Weights of a small transformer language model.
Architecture: RMSNorm before each block, rotary positions, biases, untied embeddings.
Each number is 500 + 25 x the weight over its row's rms, rounded and kept within 0 to 999. Layers, rows and columns count from 0. Numbers have three digits each. The size before them is the row's rms in percent of the matrix's.

# layer 11 MLP down (transposed), 512x192, rms 0.0345, rows 430-452, columns 0-95
095:466471465468464492468530525476509480518486490480490493493506490523519526542458501522466500482510504478447552424544566482470517495514502488479499488453471518489498497502499497517523486456491497489560539498525484506470478533488525508506461538504519537509516464494520501486545497446454521505
101:489517522525509508477475520458540486480530469482512514513477474530458506518505470520464510494526456502488483521513507455554472480513522468505491476490489486501442502497503494475477478493543515466490497530498482502456488483478519515514518523503532483456504508499494504509496501516491502503
101:492483483491545510499468526482493510495521511522510544522458515518486528524452494536493510514471456482552497502526504528500512508537489485507474508492471462475519511499512550482463479478506470502469500470521458515515496549478464501462486516486511482489515503527503532533533498525456493455
099:485509563464484503460468515472501512545474530479539494506520519502483464505512501521487482482481530517542467515509506539504498504507514512502483488516471500462496531482538513499470473489498502487492508479500535522469476505483536523522511472517530488519501487487486457476485506486507492512
104:482488501459483491484490508510509525462504498475536484490503525544467477572455487490459495502502466525489486506501509493460525468476495483509484513440459489504519529500507528519512492529502487486508473514487508543522458489454522494506461535480497563511517524505536458494533512490474499483
102:514515527450495503534532505506492511515525507470522537503479506503501505493501455477536490530516451475445493514509452471517437488529503523510480525477508513518511510498487496516450524527485522467522495502490538501484495462491502514486491556513494477464500501475477499513494480503573494483
103:471491510462492503494456498525494500511480532516440481530513465466482500490509501526496502505545479525486507485461532508516499506507449477503529538515541528486510505485483516491499456483517487508515515480481519539471486508480501518525508456499478480546530478521488489530461492518539506472
092:475472510509483526428493492440530474519531506520493479477514492507497515517499503497526536510499446459539493509473513498515506508499512501478476474471510478539480503514478515485521511513501512540464447512488531500529424531509471532485478457496488515497459526542523509476515487485532490519
095:446514500506509500505477450509536498523515496507520486505507447508500470491465535544513517436494469487475541544535497464459442451511503517493497524523506480515516463543484500513445475510497531515495474480499433515501520500463529503443523504534524523474481522489521489493477502531501494523
093:525511503513543497470477536500500494498525528479504517477513496489466492510464478450518514488493461462461532447520487456516484499487509500518502501522514475495489511488519493517507499504468515494518493511504455488524549476495527519539515435484508516504453492466516549517511497532477527516
096:483451486504465535450478512504527504526471491496493501464535506506474515472549500461469499501509472533447523456520494514499485494515487485527508476495476476492491479525496502519509487519495505443448538433490492506521474545496510440507481470468521482449501489513515521463520507490484542505
099:499477491505483447502494505495511444496503479504491510445528465475513485513485516565497529490462478508564491497470516534510503471484495489480492522486555536515517553531508486499517510458478512480482473471463465477495507474486473475476454500469512538508506540537512487480502503479519533487
097:486502508458500492507474496456501497533516485498501524539521501518460520514493492475545538506461494478514481535484550568505510520530512509484542499472458515529472499550477456545493498509514517492514514492471490532443530481474466491473538476480472501481467518522500541459510504483542512512
102:515516501516526538547473485508510492524481530533526518464470462515491500483520470538515472536490496521470479525508512494519493501558518489487469493527484489495522507459445488497515480449488534480476497482516491537548476510535516518470528504512520474529500472560475500489502535477495519501
098:571501532531499519524501480462498464456543532470494490470488513500530485488497486446503502531506452520489537510544524487500507504514503528472480541502536478488516496480489552494491530484516493509500524499452526492543509486522467543473497472460503479507514499506492488482482529485491463506
108:512464474482516488452521498520496503499475507508486494478549499487505501464504478465487498518462446450504497421539486535471481529477493511485494502466496520526492545486502489500493495532507499492480456527476477512465537512500501502508496427508479486505491456486500526503476518435485451538
101:525489522508494527494480496497469505516517512488530485464512496491531517508484490502516470491502537483530517489503533480516462496448522465504492492511473454514519485513552531490488507538480464452510491489512447504505477496502510518494489562480459472462549474495483483508494531438503484491
107:449509513488496522505402523533471522485462456485481526498537493509503479517487510494502512500465503491526533574495494513530506510510539527513503537510506531490495496493501468515519482507533513515473519468515492525556495497508505488453541585503502484463499533540461483520483460505498488496
097:552506511532485448469519523464481475562483535482487461513523501510496478526522521472512517464480501512486491463490488503485447528522481531559489514520499502496480502507530543494472486502468495544435515512489487485502503455534539473490450453498472516499514480484526524510528530496497501473
098:504471526515525503514501479494542544488524467496556490466520495512505510542475503501481492516528484495472474500472514542525506513483514491521497509495469484547533505506518504455518500515497495477538515476497577518498507461553511548489483486479521518491494529511531475503506517485543476464
097:515498516470503530535507476503489486537539512540475466571503480502496442508462532490526512492497534486509521510488484512483510509529524460470456518454517471498514531478456505449500536462493452532523494492452467493461452548465512492492505515505529464533493542502508505498502508525475506513
102:482502471496526487503508529480449496496562474512511493459455467498501497511487491497551521521540488473487490570557464522477444458476485475481436427535500525478538475492491506497508498493545477493525526516495489541525500488455484498483494523512507482487496504498513496465487515468536491491
097:478461469520503498540508484499475497480505512566485497515462513483488477477464524486506503512487450506475498472516479451522445530531496508488531521452517511508474468501510471566491480530501465521498480473533501508465479503454494484515514476499440532522522515505505504507509495502513499491
# layer 11 MLP gate, 512x192, rms 0.0479, rows 431-453, columns 0-95
098:490442490447498482530500513492505504536464521501512455497532455505440525520489488542515537528550538501523530506464487469526518475544501521451512497493514532539467519522491487498534509520527471482470509497473507475465527491519523535462480479489488481500467492498471475507454512521524486534
104:509471505508494500517536546511458488464500507498503520486472546488471508510512477524507532487528520527485508487457536492520460503523499498493549511514456487552488491455492501526465540508489498484539498515536451496475474477480543496513494468530523499478513516537503486501489446470498500505
100:533465490479526503523497517501486519540538470463522496478478547516488452479509573484485494527530578510465506480485501510527447525501493517481477508475504485486521565477541507493489544532521503538502522515505465486507575519484480532497497450458456530526524502478488540488506509512470495505
103:496481506505507510480502510498512501496531514509487474508459538447507524561482501517507472450493455486541504485555502520495534484505454466493459519505488497502551532504503499519519521531506505541505496534538486506497523487513513480491527452517473485507509510539503490499544474459460529495
100:531495528557526533486521539505500469504497559480495512508523473510560501507516501484541474448447490483517490510484527498486471529486452496508566496518501529480526458502508502526556509502479506480474541526502541494512553485456545501502529475477464506475493524498480535490506510505468519507
103:519476525479522503503486511554480469509532519518415494517503521439481496540494532450515491518475537527438530462496495496521473495478489551516478481503507508497516500449456476547476520509518488527491477519522450520447504497501502492507504457541545494481517497468504508528530496529482561485
091:488488574491484512504495493494548480489532490545520524497496492507489520537520493520521499494532475482457507516518534473499527492465504476528521465509487528484550495471478527521544505541466493517431517438461517489505495440516526462506510495521534501474477441504516503511498498465527478481
096:500527493475556485516531529511502487525522489546500460476505538508445478477515503517512485513523465477512489470479488527501494492538506532458523486493541535517538478532481521494476449483523538518487501472511507497503554500509492548464508502468493494501501493468501492502510488503488499522
095:486496494537526451529507498464484468477511483514454525510555508493493497521513507512509500491475507479497504494497453445496481548541472503470449503458509485534501480460528533469484477514493519530534469469493479472564495511516499508493509536477523502521508469466477558435510450489511483512
097:523481539539524496482487516547515507529493489495528497501489552504488493476450482490522481505482504485510523469510470481485460480532470563485502499535511491462480478509477479510518495529500500517520498532473501495518515475565522548515483512480497531531483518483457501483500529474493519516
101:502500494474476505483532497482506499461494481523517469528476496516527462529468519466535499473521488524487515507475494487473460531515544529486483465491459509492486514498504543487482469541534519477484493465485456465456547504511514528505511511531521548513521488478559523483453500498522536504
101:504488494459455445542488545493515477455486484509538480480496507497517458475472496491506486520483526516475450509537464486480499541469459482494516497481532448475475498460525516496487485480513530487534524527529483481486479507462504494474474509434525522531506491527501496484483531534473511524
101:472493532514514511467565544491472476491461503484472505498503494486481551525522524474499499487473538532502518538503511507456470523469514462490533478524504476502547500478466496508502480527484497470501478484490503487506493465484518541511471479531507522538493495457496485529536529509483497478
100:530531527488535497473539542484479518540508507531526498454539529463487537489497476505475518493545538460480502471462544476484514502530498507503534536522524492563519469502479473481542490523529481497472521489508517477498531473490502492499518464518466490481548498506507510472485478469519471531
105:505508491511452507508483468466491493537504540507532517455502485497478510495544482531498473486487496462487538488500495498494525552485499477543483532529489548500494499469566451475526538508507476523559460512508505539502512482540514475476520493508492481507501488470531474474473511522499489528
105:497473501520508475495477495524429525515509492509458521526496499477498514504448514466488553493493461468505484507469500554496464513538463475484470456496489486489516483494526489493477509476520499510495536461517478512517526480523504495528433493521548435485494493522478477505463489464500526501
105:504514515490526521486480466518502500504478496540529476512457505490498462530532456519507496489514483552483514486532469526517530523472500507501473488542514498526510504557538508503447500468521507465540478512495476546530510490484534549468496481537517507561504553492499521482499517510464501502
097:477505505503488466474517487455498504558501494483501468460521466522479518507520516524514514494518522552502469488471515494521497488535523497508512523493567512497511475497511535513548461466516460523467528452493481522524496535481520506505512473486506492491504534489503488493532526482545480488
100:487487483538501537527473509514518506527495490523542511538561543459468520458492498496488515532551504484500496452496465519477524521498523536531505528492514492511478497496524470512528559494506529510496508518504501502446524476508438513537526448485490541487506498509523495473499483524490497472
099:493477501494464465477522505500469498565441514476521504514498496456503485493505511488469482496499531495508457480509490499512472523546548478521536537529521460496548487468502506464492485499465519522533527491544484483525511513510501489497504485492521513466508527527466487498501497514502484480
105:508501460505514519522433502515482453489459486496483458495491478545495517453533475488475479498496486468509508465520519459492510485497470500509508478523483486483500503520496528495533529495456490494483479479521481504520505521478491522492500515515499476485498503481517507505483518488466536505
098:480484515480527499520512471499507514453530548525521560487485529497463472467469513494496489514475529522489518481518554486464514497520498467467491534499488507499531554450520502498508489476480529512500456519484500532477453453470467522521514481523516550455502475511475531463493490496465484521
103:497490557496458541491494504507470492499528465495515513513547535500519464529472462480521464497457513491454513506502536479495490485452512449515539515508503461483490480521499471517450497459490497495532483540504507517502510522501506519509528483474489523449502507501475534495513478467504451465
# layer 11 MLP up, 512x192, rms 0.0479, rows 431-452, columns 0-95
102:492511503480501485488482539479522440558516507445436515493518513508474467498534500468507530520492537511504472500460524472449518534547489491503507533521512513479517467534519512498534495510524477526528504471463463510525496529484495509515522498484505521486433460488507529547514495468513500492
102:522466544530499492524497513532477516456527488501515500506536494480489498458518526481519490473464467517487493534508487480498458500459504478506520517489506484498472460528519484517481556518483504512501538532533518512448498499527489534528497499495509504500549506511514511459458526515489503470
101:478518520520474491510566508528489528464482474501521511468502485482484518514443515484496482520508517508496503474547508440479481477500495483472471482510451492474457475503520504499501490485432529456488506536451508513475489539505468517516520506519516528541514511511527495482510506511472506482
104:519490491501505508462510544518514483511548499508512470462486490496515464514488532498550527439507538491496532513482511466494486494515507507472507485482463506507503468502537497523511507502558457533504444479494569503515501509493519497513493530471472465456486529518508544454485529497545471516
101:529501450495483512505490493544477539529495502545468461482515478458522488547524530488514472467513516492494500484478515491510493513501456548502490532500479518491528490490477489531489515491467529463481476465471499516491532464458499516474508505518452485539464484526476532482520492485476453504
097:504502499482485497453481478459538468475449527533539468531505483508496554517508536487524475507509511514494476521461497511517506514539495509504498497514503511513492520473540507506507470478521477499447495497502507538501507480487478508484474526550524480507533450510456484509446535531483487509
095:544520470539488495456462515508479459473449482481509465479511454529480471490524536494506490501513496506509506489488525506528488444504509508497439494496491448514486511474537540506540527521495496494477530510461489527482510489524476471497538486517504483504469481471488497524467478507477505509
096:490479485445511473490503506445511491477489475500518501491514547519535479477535445495486539507526516466524462512511499441530528512500497528473495484530529537541496528461518539494563508493533497525521505493522538508464469511530525505493503477519518560553515477522509473429479529494482507536
095:545471520474486493484528541547467500498511514525466497512466505468507542484509561502533502519534535495494461529511496520511523525513523539536502465531500514494471473468493534495477507500452464476462498492503507467495510484443515456503490512499466468507501502467486535494491497451502469566
095:505489506525480519503453477527501509528521506467508466516486550486480506538480471484505463540534511510487470517477534503461468488541477473468484519457503530505499503489464537489504495502493486491485494506502431506476499470469500534515506521493531499474528477496539467487515482489546471532
100:514527473510496456528509470500498562536515539530541482464471504505469495451480503529527512512466485542510508506505528514509460489461525484496544493507483512494489459473499493534511501477464541501495469480487482497480515488549562477501521511508512535473466503491459523465510548488517510503
096:522475524512471528499485530512488476453509469520514516503472517481527490512475451482477539493544512509488539507542475513512503530438503481518488525532514454549525504497485516495504538517524504515499473498523538479498479481484505524490506506501432483493517545533516481512508481489511510537
097:488505472532495487511458527526486511516523484511507549532508538474479534497460466487510497490511499442541506497487517493460521527519524490485487515506503524507450510543537552566525483515519479557464467523535514485501502544496499504478524479509537475483478517491497536466494478530460475536
103:518448498551483497508519524524505506510477500480521518527499519533488515511512487515487455485536476475467510501485477532497463491457519449451455488498498508505513479513573490496505473474487496509519463507520451456504526516512551527524492525494474458480505561523494501490481518500480514502
103:485485450449474492496493553488472513495523481488528528510542508546478502457484447523533494535503531499508520513500471497482510511478442543551496529537473552529500503492495521523514509486513470541472532495502524525528489521530524468534475479497522530482511489487527510470516508477504469493
104:501471473467560499506533510498490513513524555511494500495464538516518512523515468533516549507488501539493525474487525533509514539484493503527505515532504517524485458527483539517521491439506455502465519497542490506515532478519505483514516490493493516490460510518450471499448495497488543523
102:505500532530516524495442514489540526525520501529527509525502486516507506518491483523466479542525492507478514453493532500460476514515475496480500508509500494475490492508510473489484481476477516507475502447536472486481494498454499494466505533510512515520510487495525491508536482490504484521
098:494487510486499519465498548484483490502545508520527557453502507521510525508510485456481496516485474469482493519477486533495547530539499424480483480497540555538493498509456477523485480483451524516494491473496487510519475504542516482488519510501429494489482504502521516516538555502492476485
102:517511490466493542482495491507502480463519476511487495518509545457518495507532468509531476520495493477514506471505508510462520501484515472466526496491483505490505510457484539526467498471481486486463516508500497497521463533553524565532513459507496468538470553517514509464498499488503535526
101:518511425475501508471535468504505501500456487526495489507487483508522527515523483499531520466445516555499508539524504472475479492507494531547521498523474481533477452503486460487501487519507539485493487501491563519507464487520484502528492496510481471505473490492505527541514527506530521499
103:471481478477476511495487513495524507491468538465470496507549471534474510488481539480461519503538511476488497481533499489496474535516460529496533464479453525458526502507495469497452495515488480468532490476488498513476527458486529476495503508492460494517486507526466478520494519498494504505
098:496468495587492449478471479508471546556462504485504497473487509487531497507513489497469533471493531499541526523485466489476486510525535503498468471481529444458510498516560505520487516478517496497488497510519473476555496514506491497477477498490492510502458488513539499519508537486457495488